Weights of a small GPT-style language model, trained from scratch on English Wikipedia.
Size: 8 heads of 64, MLP 1344 SwiGLU, vocabulary 14698, 67.5M parameters.
Architecture: RMSNorm before each block, rotary positions, biases on query, key and value, tied embeddings, normalized queries and keys, local attention windows, paired heads, an embedding shortcut, learned residual scales, skips across layers, capped logits.
Training: a variant of Muon for these matrices, 505M tokens.
Each number is 500 + 50 x the weight over its row's rms, rounded and kept within 0 to 999. Layers, rows and columns count from 0. Numbers have three digits each. The size before them is the row's rms in percent of the matrix's.

# k: layer 8 attention key, 512x512, rms 0.156, rows 243-255, columns 256-511
# q: layer 8 attention query, 512x512, rms 0.156, rows 244-255, columns 256-511
# v: layer 8 attention value, 512x512, rms 0.171, rows 192-206, columns 256-511
# o: layer 8 attention output (transposed), 512x512, rms 0.155, rows 192-205, columns 256-511
k243 093:513473462527472522497584511566526454456499486503384472462378481484507475499531477402475494537453564534501457453442569509559511536426539545522435526566563532483433476417412448604530452453519528498520533598528575540524509549515398543471512498486569492513426551474539498488419473482440466609481632538570416631484516484453474548577417501464515465441514506495505529357575523537513457518540544581570530553485449476503524449524528430578449514512479645503375439601498565542470479444451547505441469542394525528585522384525472574461542456468477551486441520506560561488420471561524490482527447367460503523562415395474491445534468477547490502517474477518498497459555460532452511454531507517523482508520504555561459433544453489513606464529522561532555492380416475519560464526489360
q244 103:499580379594538574476432490507490509533391361520494520505519528485515522448538534512524517506498530613482474533471486438529450553497431487537582479492541514596481490467462539463488501473476467490545392487456471561472571559510457510517401406560465547545492420514569528478519429429503507561451502571584474475560503522532445502545572449395559404483484510515484523481531494493441515545449527497534439423469515493634549437497499551484448505402585497485535609397515501510457471516425560522478499493537473473498579527417482447494581601441522489420461539575588518453439536529496426452500470549474499362480543557524583500539478493464448529447468544483529497516479508565472558553455463482582485577437496486457436504557518394457438444415554605508529453493512495449531474540550473
k244 096:516467470516565580547582444530473513443501493437483546519540560473510464585596506435586517560454451484485538554462485512472509445566426575488565467480470457475531535510459452538434473516496544535516469452530485582564415448478503412492500481513533569570424503607505460492576534555435482463527426488521484506446513545465448449493487504527470591429489436484513472539507526537458589401616511505477481511463503431504522534493530550559565507476479481393504556540502478540523418554545411541511563517479518424497574412493492537566504480453471459463490352387383445560483469489521507507449551565364521459517464404480423441566509614554592444506494473537547529412485509528490502575496494495444511534431510527559406467474433437509535388435453401504553503510464462466484505578458412
q245 101:451438424431537517520514463559602482457510428470457450551522539517550525499467547539451584480561441482520547450532580474493522450516523423576545556483471581408557469537496387500504507477471500526514515428506546537500437514546509594493565533573501548379484486539546589427452449407450419558515535551415484583404494507514506434490572502439453446530459566495499474454533511479565466486455478544448555573434485452423507438488551508495478589623399603443506526578534466492539472482538573559427509491555462501511486542487577485512560582517468445528485496575418391425416522555465517487533532492490464511504466502527481596528472546470494460497466494526478439480597533464531457410586608500506549445523467527437554541477482490505545442519471434547545497525544531526543526522494408
k245 096:584531499456577374505423458592513446449527545517597561466421497477402518572508463409613551498397493527515542481453536489401424493502393547440487484541474515477481433514513537552582497423503530514550492515485391514489573470448468505440617474540555489534483565464475500533519491535563566529565436545468378518562484509532520578429405503423538460486513456500492420518591470515466413482558580550510529404526499634477381460438440522533454498465491474550437489520502533527398507489547482456551504518568538456534509558548486470447494531608509573537526418481533563458547541556521424540435511499464480602440533556459537536490504515491577423528488491455452505513510615529477576510502539471426512560543557549466567577470488438540512513490551507555507421520402491617448542541421521
q246 109:510513459542585414546539474556511501569536493552480569437440522536501497474487551478528518462489511494403511566474475545484567546439555527419551565475470557498493526531492589495595529511522547487457454532535470428664567485460513526457522435621538496498463394426458491497479504459465396531520499509560470456448482476463500489515507503523474518518467469558426431539540479526471495542703513522461511470577487610436452491473565592487593404479493471425379412437585425552473449507507475563597484526562476508495525569498461522418413507528520548510560473523496548557443449567496563458506506443501564551492506457450557530480537539487476487503500554474508510457510489547457446438472397391499549492517493498575489488497509475450516474489500613450497502503502503566454556446486478
k246 099:590417443496478574578546498469486428455474494509585581518511594562397449441497473531462504501516572426437505485498560478468416543508590435488512405397539492480471544555550478514537436513498521427493523397488498547452543446420565479529556612521497498517464522450552553545395458545449471505521475403473456473519552467430458556355471511511476451437481627521578540505435485545521525538391467475475555537497519460489465558468440513543438490417514447516598506468553472506539472516498438561454553385507482520488498496517472527495515437566495559450471477402457557506431473598463524656551500556561449406502549546402581448482516593532515552443418528549552492474501517518522570481481500451532507406455483621473582493507420502492507484493547535473459425490468449543449449449503451
q247 098:398494457481428582526349499507486440494461539467479495575522520628516488512566441486545513474520633558487575483442489481406450467511441487556500426522436437516534546596485455523416451547516569471468495506510445583542457514450495588394536498626546492534497375520495499429453523505436366541480521534453474461412450529514498396450368560420409547532506580477509568533479435566533442470541557545461530505476473410479488531511510478514493549491575458504458501483468532460539508433456392472579497546453501505490497465502456534514567474576561514458529462508397535478591456488625525500573549479459516556493448414410464527524601485503522462559491479570569501583525541508580554505426460437561448549516517474426489385543501456465484493540529442535542483584495517541506469486596509
k247 096:461528457421531587633550486524495513421488496613568435462490498451505528464445512521506506493544490572453533551561510463546536531511540448570534511527523580565492437523571576528523499562518399459510503544563551489581508506554542592553495491538479474519496567499480419472523463443516516506486433451432532471626460585439501490475644542480467493583462478461465538486557515470503419497482565536507621472471505621517478507566500498512482560460575371539502646555518507603448516479476484502456558456435489503536486511512531536562557459571585438417536498408531501492435526596504468525552430510489546424552530673534497531432411445468556491538490472554489478459512468528535408535486502492481539457496484571401509495483547521529446579410498511504467469547469545572549472450514575
q248 099:573494528440501464507456462513576341456463481555443443541400402536500527510453508457431483507431608442532550548512515578535508476480481493496470569537431547509433575480482679511518445476478499531507418461486487501524451494461438525474454425411519465469398531450559507459490470546431572548427550462547526496454479469450497535520488526534500534549548578499437512532567499457421500503424486454536586536465494537493446503488456501508470418507464560571544476479443510530566500485505547551470517512445565533507376548487549443476453505494442409583493494475513435487553460608444454553564583390547537403475415483463477498401422426519430491505499543445535444470479496516493473504506460523542474560441465503589465539492652492471422462422558490510531541508475440531544468461493502
k248 095:460460500471475498586583470505470550494485439454485551475508562586492531411481445493538438506471483559565481591431523538519525481534499498567453461518462540458566535514546365508472508482594508490505448491507448512592473457532497513518586377489495504486515544557520435573523533541561509451528429552509543489510571523568526588460535489534454438541523512576484513491433492497478475466403515546453502449447497440521531470507453457568510385457503446494481469554512600524530508397482492510500493468572462460568476462428525567533480547546517445436504490572575502478413511569527516528489401498502514537467514584499454600526645510444507573469561481426465451505521552626537475399475525541498437547530534586491437485481484446482636548533489499538540496443541524527404475590466532
q249 095:598390462471575547447457529579530502541506448385567521512439528573474526457583534503522439456486519507550562500476522534468446537519488574348443485600502571541515576486474455470499481549453485563542404513550438500443496561462482430525491465577493510499563466488565596551517463434454497520463544485521531412492422485490533426557524512462480552536583457500511459440527548504400596480372404492449474506607529524525558518548355461590568493398403436510423564558494569452509564570517445478500523575506490487523600489492423416465542436510470504538505603570443492519461481587507419375523484441538528435491444535534483427509450502484490493466472511518562455551563526476420588491534450448489540564501530540454528454557529562537454501556515494431498472537486562524487543418418429
k249 096:458565467405463517481434488483493505516450374451498572553410531456577479484473553551383434510513436580444443521526505453373448451506460466517476457424553551414530424548551393445618520445484453504497494497464576575487524543539486522499450466626528470420573521498504503444510446484459538470533581450539416607469477488456503508509451510533461504438443423532430509531561451487522547573531422501533544473507483560510488587534576483481555523448517429506511550517495432539523517493528453519490435542521524545524433400442475513562492448462520537418525537511486462443484521515508572575492420520403466501432498518451489548587530531508501536490485507490500529460479535570474404544566567452520544435466488458533500490427435509460467518495490468364471411455588521534428451461530530
q250 108:468510429446406531582533471419489431468453476461534498510450455500535439557534479489475447573395475461499515500478449502585598536520528595501442439505549441474459461452558515525497467475526520564456529495473571514411555491535487422557474516499549496533465432492451439535482529473531503506467571494438528466515487460549538493487511434464500580597598518551529460494406572606627468538452529438547592506441445410603490476434413455470532469408466392470541540518476510466473555442535378536436481477488591472466620537416493497464489500432560584510552500479543572430446507475525591437547469541504505570463437523357483515485529375562539417493551484473524472525604525500470435570456438554460507482461463483458496498518559442570516522505487508438439492479642503505451447535494584
k250 098:526517484522557514465557446537474449510479541562490502531570494612460354502484485489428522605486420511421430483392483529509475464533481551504494525499481469471546515467444446357520487414516456472560519426439546558465544491517579486469475491429490503502498453509492535546530492412538422426527449494450411551448606517515552538571510538424515484497446466551371509501567364457486568492448470562446491466434508559496560393469471430512430464508506495519440558463456509527580502523451393557466608549551547483480497473476497512545540534558478439545511497466576572470476561443475481499583484500469518594453485459578453489449451512394491625519436607507536521511498561558565520498389472500435507521442511551493485534523499517555475521453466559513508429615616472493548493535449534
q251 095:511532430496532449441487500515427480558554456400533497453540573471454514498448442495549444535418424441519474459443507462484415502415537513570564455505534465463533472423539482510649570533556529500471469497557514484449520478509514484473478502449570453594482414513607481538494510516521520529492553342486574485464517544509517521460480416479482469380492532569411521485418446448489510415569490504424517527532517501494503475475538517499487436516551516499498467644432457564403545457537550472439565447486446478546544419517406453486493498490559529553468463501363427449490504518506579506643541536569407544515575467489503544524525540471509411549541554474475423518504512484545455506531504511489503463488482406440405525488536545542465463458469462476499538491528430484513504521513609
k251 097:535501551515526334470433479435469496487573441445463529541476475483448513510452469456597576473522501526479607528431504425402562552458500527502531396459464467517480430442467544486423453486576505444503567576650488478565606342570487460456462393435455488441490519442571523475576452389483527446503523497579501508558528508445543476428533485503518514487531437568434424445525422524477423513577415413502521522550497553460426472421565556524517468495465499511450577539555599565481539602518466516553468534517436423459507628577504565483501510524484516522523433464414430501570449407504479503507466541490556517486500560553467442489528495510520540412526481470594625541496543448574585587463509556485487443572500519485568521476537574543525445499461495471483579610508480406494478486533488
q252 118:515488490559501553452535446590578522531493501556563422575546429473488492435519414488538533527460542568564529428549574423523494523558606469420587505518416522516454507490599507458457447523410560465587473497482432461469443470490532481529495529652539530389452440482497492461479497587526489568487434528472480499513541415485515522483470501495443461496520490534541468496494538515445527534458509401558493516568498560504473456532504621507482486454542463532488404420563455485501467564529532588507565548523490595516492462493573531563450460572455514502482427465420505532467605595527568518476510410479515568487542479539463538499609605485475460510537496545419545557543465466536479516555458567541456462368437529550458417577597534469617429455444463538466395457461522469484593445451532
k252 106:532438577455495545478590492480477482444476488485485533437477523475550496494552480486473504448579434465508576510502585441468433473536449507447495511396523518498482488502514454553525543508437556512436553552451465444508441507602573542471504473542466591513539564452478465458535434471348511522481518511475438517433583554553450528521557474554521412486590518545541488414469439502461506441451471540518521604439466501476498523542631460459522461462536571493458497571403562526578477499519381451507485529496526476495482581551547521481506538496490506533546411461534509479462455491529547518418517526496546524501529516433536592476518486382401510541505501568524507479426468520481389538498598492484391485475506531572568499541421618470450510518546501491524584421473451407495422480509514
q253 097:520434403560476534560465421547493451482544494531438570405469544493544539475601462495516467521481534477525458448507476499553488523488475486492400538562581480527459582400644525482599512373472527458498420484439446428640477536569491613579509452449564483413445411466512447457415476533491488448557498464521435529517527462493479538569454552512498551543492507407493433459471423520457417550479559561492461611524527549447499586460439491445457482565409451502467485543604520476452446430514548495522467477586499493471539477503471566430490498465481499529519526564523441409480548573461496554537429538490530489501539488464412452601449510456480454531569480440483452580513543509499499497517493459421539395603509565540454472549417504535478460556553510466537387550486508512398500524467540
k253 102:438461515465425550502447512519596481509520470435452454503478405499420499476537526521570452556444418435470426599502565505583565477461475566428534471504511516521502472462434380520459503501542506451528516558532556433518520546392508422472418581508534550465500417511534375469536588463489419520514464412615570486397486470547462465545433509481474415533492512484518464512574568519611539478494466504531514556475512531566538522505494485466507422514514543549466456404445579466610490534470531513456574485477426592411495576512522447433545440450568481517500534475467629441452536528474504515480481477545482464487526460364578488442522530495434503519473464531488462498500515549515615562518482493490562474456561436536510448532580553558461427434529518484512494548507476470479613419547476
q254 106:514437434503489440478472499560443516551493509505466465498579517642422562481455482489496412574502464469441518463469546521493474468491462562478497540345517493513459394503510449422515480456479453539395536581472543470502519519541424530512427502521475508456493608506459501457498541508499529510545425503580482428563521475557477465424445550521430460507387406569491498567521462586553452500542409540517531529509494507451395534527484493362455444471549469544489382521440562611532619494506485410534526613505491565559480452545504529482432492499487569462556444625436496513518510549556490448352564405505521442431462459536535503450438424451647464397510470575520533577434544513469486484544517472448414448536568526502535445464424548496489563515510544453543550512535516488461446542545504
k254 102:458541515347417471537560543505577515488445541487472560475466504486555497453466532575438536434495570477507537526510538459495477526556492445452367475514469581421452453510509580547403532451488545506448590536477500531569520484591528448576546521426509466560498554451531515387599533442544481568456562559452547512497443501520526563517539446479487511581449526527533468473475510399592484517450535476580467507600504531429536396545419503472620482567512541408548548478541465594445503604466564411502496571492451519454470507547513454554463519495501485392477529530537453501498508512388395418535550555620458548544502488514568522479551617493599348578485582498552398454468479539520448459497501390515459528532498501515442472568521593533481398497518521561478448474549484507563559489536561
q255 106:503474458561571572499462511499429503477601421440490549586458467588531486460416442525496512484513580479445437434548566483422549376455494510419510617490455532495573535455494553605542383491564577462444540520531480485531479500490562547480474375566505389516433444467543553490573544462518481461474539455523480470497567544450536518600425476516540443500489527461619541538464482423539480505568482525495526543520453474564450400516493421562486490457608402464512476484455416591444476534491444591467473497555557486508501497432563470528534483565513508503555460552447470488447510526538554488486502542465478462404537605516435643536498441547588470425559492557544466465536432503476464528495478550517536511440533557567504525439477541539413505511566493543502469368537444583491515487528544
k255 097:436432588545473484541408537485456597444493515540487575556498435497472471517482523531538540514577497492550538530526483497475466433534435549478498460545457507464477375560613494391469559461521466504508452543527541496487527594491566532530526521520456512520569527566571573495543483557577423497554456535530467444556483521484364462551598592537500490551543486439511523547545467470526480486479475480487533558505461629484444528404475524487495428453485523526475525458556535486528527485393564517378502522476472498485430524481575491580538469417530524454507516461522553522464504449448488512400510482507507551511509511525408460446536505457527502426621524521512568437401509526408499540551501444471476443574483463569454554474438486531525472449481601453468525543507373463423516481474376
v192 101:482509471532558514535462522432470560490430596536528589435517460492429545563475490516557433500484466429420473506449521511541524531435504553461485439570536495415498463450448487515528450529451586463463535520395577410492591511615442535564516452364471638477584512518495367526543414490501483472515434459481554520542477486476568554487540475584543508599465419394527479516433550481511483502472554509530554527511437466523437538565494489475510476559495532588659507519510452442509429513509521517471513511573460552478467439528413558460501463562412498507563488511507513474504552468460518578477503389453447434530509506531403505568536468465493512424526452441575546480433529527458480603564464471519562560571497485494395486444567420467482542494398499505468596466523533512492576494588537
o192 106:570515483539566536415480571479481442481461437478514601479535553467363487613562477443502519574542459483545497503444476549511470535622448554512517510577495473516500397540533612526525481539510489514518591566473488502466559458535510484521517592375529496417449467489591434548480473525469428490473462511571392583448586482590566560515609518434460524509534452413496583547470462522446524527512509535502529452473529366552510537494556461480501530465457498478527458524510543541502449465560487492493566402482453562542522376498478539523520453460436539494452517479469463475448510390558463506511485502526530504546524537528539624413580473531549514628447489406525520477513512419511465453502484644571424465456442476475470504469493612457527569469498445482477621509523500462585534473504570
v193 114:570529466454501494498560572508510539464482534516538467507547519517655496536545518501504502465455396558574363485545487509525471399563434511474462433492488471449524403521534436503572457494576541512507534599522555515517520553510538466423488526509559516469493459476455458569559386451412514483535546482512483510512558506584536444536592510557538470521442534507550511461508487476589515483626552428443354521513548482466472450521509501450496465512446488402399470427506498481486554479505550576470496510566527500485467445431537589464453546482509460521437533455465510475474645556469549458447515490526534499603475448549565590362598446567448606470536601467546530488576542455502497433514448474461589453574468561419471551479567488454473510449510478530598476503486421504570476485628475
o193 111:468548597517537492573510495440308591530549481524475535455484479482560541468584503463439483453526423475440547543449581519534503515566596508564581481567422417457551495572379548496646460527484453563574505541584493500491565467563544408517520395443527533478592441555493489450565504449507517503517530522514450423381452526423556502563567459456534532402495509546454546545692528543411500513545492458499515575544527594525599518445490558531486507515488565538439490479402513507493487440519476480569442469544426611551540501421369580469482535476527462538617527429565467459513467491440505522508651537499497453452469427505483511518605519519606471514490574531456612609469515522581408465495446517473516595509481568489549492512475381562490522493499479517541514537446509540473483516577509
v194 105:548454547488397373525502464547482520461465427501481477512538542485497432497514564432582449560473513434493570497565441510471483462559434559541534521371499465552562535546523449505438485501535444545499468447397419535608531526479565442436564489550397437484409384504525547555534446469600469452433470488519461511494475531532437575428530399554451539589562354522503453547458492505438547515500542491526478418454444529560513505557565580545516593503549515490500556514529397506570471506478506552521448537511542570511506483511565457513501527502542507564506433491488480469468489535482563493461481561502563559521483530532487505527638469546519567547540520539462549494441539438572440457571487522546510544511503498434442564499552406462493415402481478474524454511448583478444499513498456
o194 107:521539528553551369400533486382459442472515511567613488413471591450498488629486513381512458550473514544500503503452556530512426483589512516549445420454407431478550586438536532503611510454429520480495490443432490492513530492508466560518573506508595492501470529563463540475573518564497464540472535547475508535479524547512587547485552439473476464483494507644544474513404441507454506527546494548558544586589500525493572506494491549550429473484552509442567557524451520485430546465496516529532511480532574533504442547536451496539555496495583479535479437484397494516491536488484480466544556523568480495498469547473523480493416434541527519463521516547544537470512545546481548413485549447441528539531482562449427402548474507530520456478498506575493459551379438492393570489520525
v195 107:504525531492482481492554462408485429519469542558510497568521544523575496496487617427538451477501424480488574414456566414509536444454543578499464409458432456501486497451425389498545463519435509416483405546536550471541419508492504512472450533497525476448554435535450569577546459514525488520420471540455502412604594511469477519564511525492496485467398469466486498544503559529425526469520515474524392514538550544511440453542429391457441432422485508485498528543553568550457498444473514449413566416416529436495530425572494463388542544518563540536470466570484453548555444517470467478438448584463544455533511547485523382518432474461554455413473570444555542476473539511459480522485459510592506512496482507415512460533599541486476466448517595565546479474479384420406518528529515
o195 112:546546449510475508532509474513432579546394477538527510509465572527450388635513523521399503523474463539433464471477480553426531515449582494547437476513460448550492506447451583579541474506487565443534458532570539471507589471458551497547546529422504527482533553549377542532494581529426511517495585509410529457608580505544527398496416466517515478420448514456541540449465464490449483388475482522480499484483485505528493554506503493509449533485442541447504470447559545452533476389504502472475561576443474530476359483520525464517548433481458507454508493504570550510512422465468532554470526546544505453480477553529433424539450499496428406506516537419527447464484456525545403490468502424439472472507503484472470478472554473465443531536410497392563473399471456536435515528492417
v196 110:493495550545516524595446384571478527494496483493545525440520574437463633535553530608605552556561451557537493498522488509459456499529493488498473500539428552463523414543488519539548515509499503508542569577541436519601428547492512588496498470501573477459438478499541537519486438568460468537520554549532483542469531498541454435444513546435454470560560344460495512406465492449539573466562545557463528543571421574594516446555502513617509547462460400522471494526574596564455616567478563461463447512480571486440470579508508472496455501457507527468480537486441446464503515585561524423522511528456633530458501518499487496506517549495368518434502485532516583493586459484501491537404501567542487577443527539582556458518550454610531510542492495582380532476584471545443513447413540
o196 111:537469501465488467510464477609469530427543532509502424570454512540460497500463437468478480464489532526599498394469476614459469508559426499518484586467551483447496505539551528461455490582459540532529438562516561506518499502560591601432551517521577533500455557472516555497527515530546569531486439566476511509481448579485454506505516595523502453365421444519490523430572448494458594531495455398510495567521476464468458495496476491678520545462547446467536432459517556479443448514487507443459435497444488485560416567459472546483451400480479479574447479563527428536495431478513437468509481529540471487556427547518477484420519495486508534416482540492412385448531414524424454471548498520443491621501499523484473487507638457556499506506516426548510486430540506475539410464543489
v197 110:470472555608491583513434498489424459517501514365513482409452560572518554500492479481474582474545473473540517488527455564516473502467478485527605478584446549505495456537445504435495600366439431542504515548502440475456482501544506533474467472502545500527550384456517617501489595540517550518498466437542425482502503450539570462523425550484541606575407582454519494509509404468459479518532500504488595518411516560451452528518522566469434533385511471400515499546563529513492483563533536503563463498505512643543457488507418444442542491535367507477468431445492512567508473484539404441538529552458472463448414517511541467554520533468425511449494562549474506467418517473559510516544500444540481536503524488557563483472484521561415501443537611464582484619453526421556488432536506
o197 110:512503522526569549461371415468483483406429501503484433546506514478507447529509597522473510486547492486476475461536425487441485451531492515493544525523461459438520438491465505459538525464470542508463548437570487528543543486531499450418562531509500471416482515528525486313537532620435467503536483504513496484473427495591517465533510474464481543545571525425441454483575450476539440473471479508452503480481537454459554486654578509495423501509497491477576475439479607450510416529457460463435525464518463673575437523514461489426457507530411473450461405518436381571534455388492455508505486397464506588479508441374522538518540509417473471532589578572439592496529458437503585539561480524481477588479432419478489539538518479451401488398548482518549470430449559519536494466493489
v198 112:500522476509486525467465458496504404451489518489514489513541593426488484471484496460478537569437443485577500559480458491440644506468469485437578488573463522520440374559497517568575505475444508484447426494539514456500504383417519471478597419554472533464498489525370448486537557551553476537524487541566560571433502514502536379568470493534385453512484517445548562438462494471470498488493558502476455552524558414554524411482558492487495539511575489429464520493581470425485567484527492514460480460536552423459427460532486494479500565459462442591488489519466504459474467519619573485533562560495464551469472496448512502536584399527484455582504344509430558474534473411525524509464386575530494533500472561522545405521445395630474483397488509447568551436444539440425582481477599
o198 114:457544444471516518562451445611538599485575571540533402499485547564469436411513521538511564499552550515518563532419457450405505481545556536435492412463554519519471562580505570479574466511468556424580398486497491573506457541510554523518455506516519478459543485496501466481627539529512548516596537479551474520522436424526553454496574535527461469462530518425463455552521529443460483502552516543492488480525488530465534572536472502628478508422521538579415525438402492490567520547577455433434438409515538462531357543504463462597565591513549500536548470508498549385460505567560508475565528495574502455599477520512511433541490547492502480455541501530460388528529558466465516439524520446556507451590551453548512480518508496589502542463562571475481616514442533422487483492485480
v199 106:491546584467552461505421531500579476536505561465494497522562480484458424446571511527457610568517506427480349494520537450365531485500471444493576481404482477518567437551554455457631520609484558435518570482452471509462468526457539450443458558506514572453552566540480502490508507501473371497554513406456521512471474496613446505461543516578496543520530585585544389548534510513581540547514529478603456570561509508586446418544517453536522586443547448450404489573573535554445449433559454476561482509543515509506477453630492521532543531430494384520588489557531519528506483511509486457443468565489481497532444522499538572563481488551593575511510513470509551433479530605452553510499478447528475506481430559449560465587508581519450539502475538469464505546509521445587516446507380
o199 105:537488594528500488462532521500564506423555577598503438457487545519447499456566475526511597469508484431504512520564565569523521482503461574540467424398578483519497469532442528483514454512459522388538531451550465495419494489642491638536478486452513495472474535518462487507627476446546498430557523596507392506517585468482451470487578497508341450548509434475443544526534461428480576517454461483526537449536446534482476549622492501493603594656495546465491459614506507520502531516516500503564404535469492458502537491466418484481466521469551471554576549546492574486551411393499482468424567538516518421598401492558506487585422604577494540500527470556468498526449441523517520503475515582516513438531563435493538411535547427557491503499561513560525563469554575527579458481532511
v200 111:552502441531444486559462427547474542473516539586502484469457471493452504462437512583535487583501580456430515503479428434395513479518521495513475548477561471489508542440500493505494499516516528463534547437524584481437474425418494433473426470473476470336512483553425498543432466442577516532543406509413505549478506451383522492535498499472581504513489499453475517476604544469473574470468510411632538596512548482562514420439522551565456385497463544501470515520490502500399514567528487618542515472477504470482484492562548600393485442517406573565483467500489505484555440585593457569585465524499443540508529580520592535565468458497447427493424417454480535494515380479439576480497513473440426464488583528453499410579459552441478511519545518461508491479499552624485531496464557
o200 110:546514450484445492571515481520607478455471490496482508617496575494459494464516547480480525459451482551417473482465516535466636523533540561583417500496552489459475452444651479464636483514400503515562604451560502480448461412418534527529407554569533472436505477471512454453549441495479537484487436478440507561570386490552427528502461476538449560531386513469464652494535489466474476523478525519569452511623456517485485472527540460548512544537514600457459531539481502496520485490453454416523479475469535382438440567482449530502523541482515437398467466494522566439551586510446481491489409474512552463432510474534495569535490539470474507529564468426559529482418475600390490414422453511536512421454583468463507444497548549442522487453476498511529543510476432578444494494561565
v201 107:488511438467467558527456489568542469495484485535538546535419498423508464530469521537555538506479602530592562511508532589462474481432491554519499473506453539507531529480430525424512406536589584534596576473467453427563521488486478415432580534500555376543479451502542537557533492634551459529594496517451502517507471510426522505394439547532475498492426585460530493488435560494523488472535435410483417435520462429492544485462507497528519539485450496475519509433573547535504510540497538450491342391566474531484519526576492594442451450670499563527448400566493427542474475433534521367442481472369534517448486558480455506571566527524467542497517503611495432454519536531564526463424541475550472509502469507502440514524557455577573516455585551588545565487453451615469483442589531
o201 106:525474561372538530505492505539555501497459477534489452492475514465510467512517532485540500560598507443470465555493445442421562544452535510499517516508542527515518448484430600506478560572485490473464461490439579545508502499461528595534516452528453531497526431494460536526588416535465541435515517580431420589447535469393488481474498472462500494588441456499490487507543498537550557545527461498496519412529519495489530472503465565437492517424514439479536475540519539559443515431431482514499517368529558495473592483469503577505537406517577488532369540474524453522554459519420583563498598454429479551568459506510457473505532494496459496443443493442486487509587481595533544430402490538540548519485558493539553587469549460516559512506495515527562448518528477503523478525552446
v202 110:534463489558582573504520405441500525482366516485462477462540491430514508587479437466549515560454500494420449584390417501539572448527511388529456447567367427544499450461442534450476505488522570471517467465456452577407495542549519484540479571529484586457482512480492486486456594496499585540510428490491451606512488533505562541588407510571398459502455553468492517406538494465549555517456444449539486566622583604516487467507459463532568506552499513505562577451437514513482466559441502484548394568414536542455476445514480405549433555506528468494523512459468545477576548513454509566545586438538452500496480484395470586438449539534513476523589484447520547549526490580578536525518527539512475529519494526455509466515446565515587571497481502551537498517450531431568465480518459
o202 114:428518547602409498473418464503513615527482514470477481545506486426533503522523491502539558461540500579511394546542512420539576567559487372540497541418525565517472468519482506463455559569516549469525463555551442506482477484487484507591490501503491454507415498494540534445542571514527607514536505498530437555508512541574523594565490450463486532574409473491497543391540522426586569542614647545571445565504571570475520456483524588525496504534434397402432499478444560493435466522501598410533554495453580527512453438479541418580524507446483492494443542478502437498545450476463457571494562448438483576469514509454425512468507518530511476399491493457477508451431513493555516473478592539490518497519525535519523453511537569509498607511545521432478511541541506565566504445490451
v203 106:603498453442492545522470475426532602512478524401481475567553564472445529485477567465524523471488574437553510444559536545544444544562518445480384452477550526422518487547616567525465504432593495434484492464485432597454635500524433520510563457573552441595473617457559466537493454492527511468579475463494437530580535449506537524439520532440447557486490484516523514564472517502464472560569442505439446449497572431493439530506539477594473360445473472440559487510530555472430539492471476444470506513584453592517531477466530436385490447478536498467497637469506490479473454520479512482501515474440537489584527486474508478487390566435430496423483512473620527496481526433392537576478384498552529497474532604444491433540596537522508519395489376458519525510526437558627483463479502
o203 107:552513630498516523504550578480357523517528461453521509557455417491440456510549564551510574425514468489569471473543534456542495537543433396526494506571592498456648548561465572558482539526569509484492440530443474466442603567563508414459572543471552483623624470524475499495525436564492540502517500462540603569447474500428524487529538447484589495473502537392504405423449568496482510508503496576450480562520591477504484469465456424573460456471493523504474572504568529498496451632471484525472465524403516495457559573510508483521414526457492438495437602453551486566529506530486522550448423574480488446624482544471525548492456505467490508456554470430557565398540537475404500493509499504511467491519457543491589608473476484447581521490493548522487550476486528574495454485570513
v204 107:594446479450507503562443440540543531502482385486518474509586446546457492467504504475562515611575553433429511438481502533512527479527485457449508535430534515490416463516494498438593537550546423513385386496575373510553440555447618450429463519534455618498495557490519426586541503432522503481462456504491472564473446468520472483566496482542523479461547603445584494432466538618490462478592551508529601483490567492572434420522493435522499484457529389477554458406451520520427488538528492579404490567597503470562527453507503526429433520551508527547446539503456417530462508480480572376510497564518503472516550478464441496533509441458530401466546446544585465499468484493443483544463533539498440399545488445529504529422417574600628462559450498481477462454483431502491423514560488
o204 107:496442523473427479499451560459513491430533497596511551400494509431569446482437479503421524487452412477474473554463404533552499457403532503502563447400552494444533451531485563498423493490535515496539482442423565497578477453612481454453523472520477511521454458512571499413524447488395425472479466515448362506481568544518465445455426465559554434492439540506519585511353673586587511465440417535523519554482547525567500505462527467525496439474454541571536482523482643530440505521503556497576483451538490464529450472450521475459464438438574452590523500534505446439463480463509509510550479493524537476534481463524498513552500379457523583464509513524513448560477502515517462510523455486524552501527477453489594572504397635593553540504527648533526502563502494529496478411556498
v205 107:512517447489468487482507515506520530433569489504512476560445463515515479509566512552387592497486439417476428510624417507426575549465521457573487541486373462463477449522514552478519412555451454484565472504468492547514521469419479521500588585460507482486448469425471512454632461450471469499435505542495483479525448543472594474414551524429485428461520552491617488524428475476624578538477494513480493469534516520469520451501374531531596528493494391502643478501524422456470439558520468516544443499578457519412372493397508468471467519469521406549534532513526486433477556494546526537464554432546503435467578503534550465470460523572482583492512505480526495548441557549431629565499533504539504492632470531549568512483505497499561487483555542578541483493565551499496498550523492
o205 115:471410489520469507509476577438546613448527503385497455496421447595574531466510397479484478567412475398455469447486521538479526501479506503502541567511496542547474422410589477477438390499474464538553417446505598549411549561391493380495549479461538558571552479500425506430518499498516532414436557487484595488505502488511579512536503539399551500418548460509540507564422477496513525537523602506493522488473459552493534425496484516385535494439517517490390522428515531461455461516503451506628453503501469466420468513488426521529544471499446464502558484505514520507394567492470501523505564508520538390581524526609559400562513466568523486497436484527549464488506487512576433550459532480518456573555546636516578465560541485539502463462531506545454533561554484534542507457463464
v206 101:535442517502509478539517482542467580491537456552530538459574534579495569548533488430508536452491421468515432558549535495430541490544497525470533605513507423487428391462494461555519477508585456548472439458528620476533487485538557494533534499447430544436492557513435545600477530562511420462533522557503497507561556477583503479401525536461472517529478529575537568602465511558550493464520548482486471502532528554643501535459407597439466436550507515542519526416558548470538441410541505483465528502530590449621500523495520573510475495501562580508541570474508604517575531546548504517499499422520522486512459664491601506488441434433487524573479472521506488439460534479488469652531586439492456440477461534530533546512591492526548548536572472535521462502508456457477533488440402